python train.py --d_mlp=512 --norm_place="pre" --norm_eps=1e-05 --positions="rope" --rope_fraction=0.5
Each number is 50 + 10 x the weight over its row's rms, rounded and kept within 0 to 99. Layers, rows and columns count from 0. The size before them is the row's rms in percent of the matrix's.

# layer 4 MLP up, 512x128, rms 0.0621, rows 338-343, columns 0-127
109:59 62 43 50 47 31 57 45 66 67 51 45 57 49 51 45 41 54 65 40 50 59 47 46 54 57 23 47 42 57 45 56 68 51 40 47 44 75 47 48 45 45 76 44 40 38 53 46 53 47 67 71 38 57 62 47 41 70 40 52 52 61 49 57 43 60 61 40 41 45 53 29 56 56 50 56 32 54 52 38 42 53 54 67 47 44 58 34 38 49 63 64 41 62 41 43 43 52 39 55 36 54 44 53 64 48 44 62 59 31 44 64 44 54 60 32 41 56 46 47 40 55 43 33 37 52 44 57
104:49 45 46 54 67 52 45 35 27 30 57 44 40 44 61 50 21 71 63 51 50 48 65 48 48 48 35 58 39 61 37 57 55 25 54 55 54 56 52 63 52 61 45 48 50 62 50 55 56 59 58 52 55 75 57 46 41 60 60 40 52 41 62 38 50 40 48 48 37 53 52 44 51 56 36 53 46 48 45 45 42 53 45 58 54 37 59 44 57 52 44 54 67 61 62 53 59 60 44 65 32 66 48 52 51 48 35 28 55 34 29 48 56 35 40 44 44 55 56 51 35 46 66 60 46 49 54 70
087:53 45 35 44 53 60 63 65 51 30 52 51 57 43 55 52 52 46 50 49 39 48 43 49 63 47 54 43 59 44 43 50 45 57 59 40 47 52 61 53 60 51 57 43 51 45 46 57 64 66 58 56 47 75 49 47 62 57 45 44 49 56 34 58 43 65 50 39 43 49 77 36 46 46 56 42 51 49 41 49 55 51 55 51 56 54 29 43 57 76 47 46 42 62 40 55 41 45 53 46 44 52 68 58 43 43 25 75 49 35 31 60 28 54 41 55 26 62 57 44 55 55 81 42 56 51 45 43
103:58 53 50 41 47 45 33 45 58 43 54 66 39 65 50 41 39 53 47 34 61 39 56 48 47 42 49 59 60 37 63 57 53 49 50 43 67 63 52 57 34 46 40 43 44 63 44 33 39 54 53 43 73 48 64 36 47 57 54 45 41 56 51 48 47 54 38 49 42 65 76 51 58 45 53 38 51 37 29 39 42 64 48 45 33 55 49 56 58 41 53 41 52 49 63 74 33 62 47 64 38 67 63 55 63 40 49 56 64 34 45 50 71 42 65 45 53 52 45 44 52 49 44 66 64 48 50 34
106:56 53 43 56 62 43 53 48 67 54 44 45 65 77 58 60 49 42 67 38 47 42 61 54 47 79 45 53 55 52 40 28 55 53 56 60 26 49 42 67 60 56 57 55 49 36 48 50 41 55 60 58 56 29 58 46 44 49 51 46 52 45 33 68 50 35 52 59 63 57 45 42 48 44 46 34 55 31 40 36 51 51 60 58 56 51 61 43 40 50 42 46 68 46 47 65 39 34 56 45 47 51 57 62 25 54 40 45 47 49 50 45 43 50 55 58 56 59 63 47 56 55 34 56 59 33 39 33
098:35 56 38 56 60 58 56 40 61 61 48 61 47 68 62 42 36 55 55 49 58 51 56 45 63 50 40 49 38 42 42 55 38 62 33 45 33 52 53 37 55 50 51 25 65 48 52 49 58 58 71 38 50 42 60 56 51 66 28 61 31 32 46 39 51 44 39 53 44 68 35 41 67 43 51 50 53 45 26 58 48 50 47 61 57 51 45 37 44 51 39 56 53 43 57 33 48 43 48 55 58 67 63 60 57 64 61 38 56 46 47 65 61 49 57 53 61 50 47 62 64 68 48 46 42 37 41 46
# layer 4 MLP down (transposed), 512x128, rms 0.0621, rows 338-342, columns 0-127
105:50 47 51 39 43 69 52 66 59 58 47 44 51 53 28 23 58 60 49 41 49 52 49 59 55 57 57 69 42 49 52 51 50 61 43 55 76 63 47 50 51 55 51 31 43 38 46 47 40 53 36 39 47 65 50 48 48 41 69 43 43 51 53 29 65 56 56 65 71 43 53 45 41 44 56 45 44 36 26 48 39 45 49 51 47 66 46 57 74 43 56 35 40 60 62 64 37 47 45 73 50 54 48 44 41 48 55 37 54 41 58 37 39 50 36 43 48 54 42 60 59 45 44 40 62 57 58 49
105:57 61 45 49 44 42 41 46 49 53 61 54 55 29 38 41 48 55 54 58 64 70 71 41 53 61 47 50 58 48 45 58 70 65 56 41 54 60 53 40 29 53 54 41 56 35 51 36 49 55 38 71 50 50 53 51 38 48 56 35 56 62 50 64 42 53 47 64 57 50 47 62 69 40 50 54 48 50 54 47 64 47 59 40 59 46 45 55 80 43 45 46 37 57 52 45 36 59 41 55 35 29 47 34 43 51 50 44 37 43 48 47 51 41 47 58 37 80 32 38 69 36 56 49 48 40 47 51
090:65 52 62 66 55 48 64 53 60 52 45 35 47 52 48 54 56 49 61 42 64 47 40 60 43 65 43 50 66 66 49 51 34 53 54 51 39 53 39 44 64 58 54 61 55 41 47 29 62 51 37 44 34 45 64 52 52 45 40 51 63 50 46 57 44 41 50 56 44 58 56 60 40 34 60 55 50 63 67 54 62 42 64 59 52 61 46 34 47 46 44 47 74 56 57 44 39 35 46 63 44 39 38 49 51 45 71 54 45 41 37 54 49 34 26 44 46 49 66 37 48 67 66 38 51 53 43 25
100:74 46 57 35 60 40 45 48 47 39 53 39 57 34 45 58 45 54 64 63 47 66 38 45 57 52 51 31 45 56 28 42 47 35 48 68 47 46 42 39 51 57 46 50 65 46 38 48 56 49 58 40 48 49 41 66 60 39 46 60 52 50 49 36 55 56 52 52 59 43 38 61 70 57 51 50 51 48 50 36 40 37 48 25 72 44 44 50 45 60 60 49 57 58 60 35 53 70 52 44 56 59 59 64 41 62 44 60 43 65 59 45 39 48 53 47 31 43 49 66 46 76 55 39 38 39 60 62
103:43 55 57 49 42 53 47 40 51 55 43 66 47 59 65 54 40 70 53 53 71 34 53 65 56 50 59 37 46 55 29 67 34 50 57 50 69 37 52 48 62 56 60 61 56 57 46 57 50 25 49 42 53 67 46 35 41 44 43 37 59 56 37 52 46 50 50 75 58 60 50 56 36 36 62 47 45 34 47 51 59 65 48 41 44 37 48 71 38 50 45 44 60 43 62 46 54 56 55 38 72 53 43 40 39 55 50 38 50 41 53 60 57 39 47 57 50 46 41 51 47 29 61 51 62 42 32 41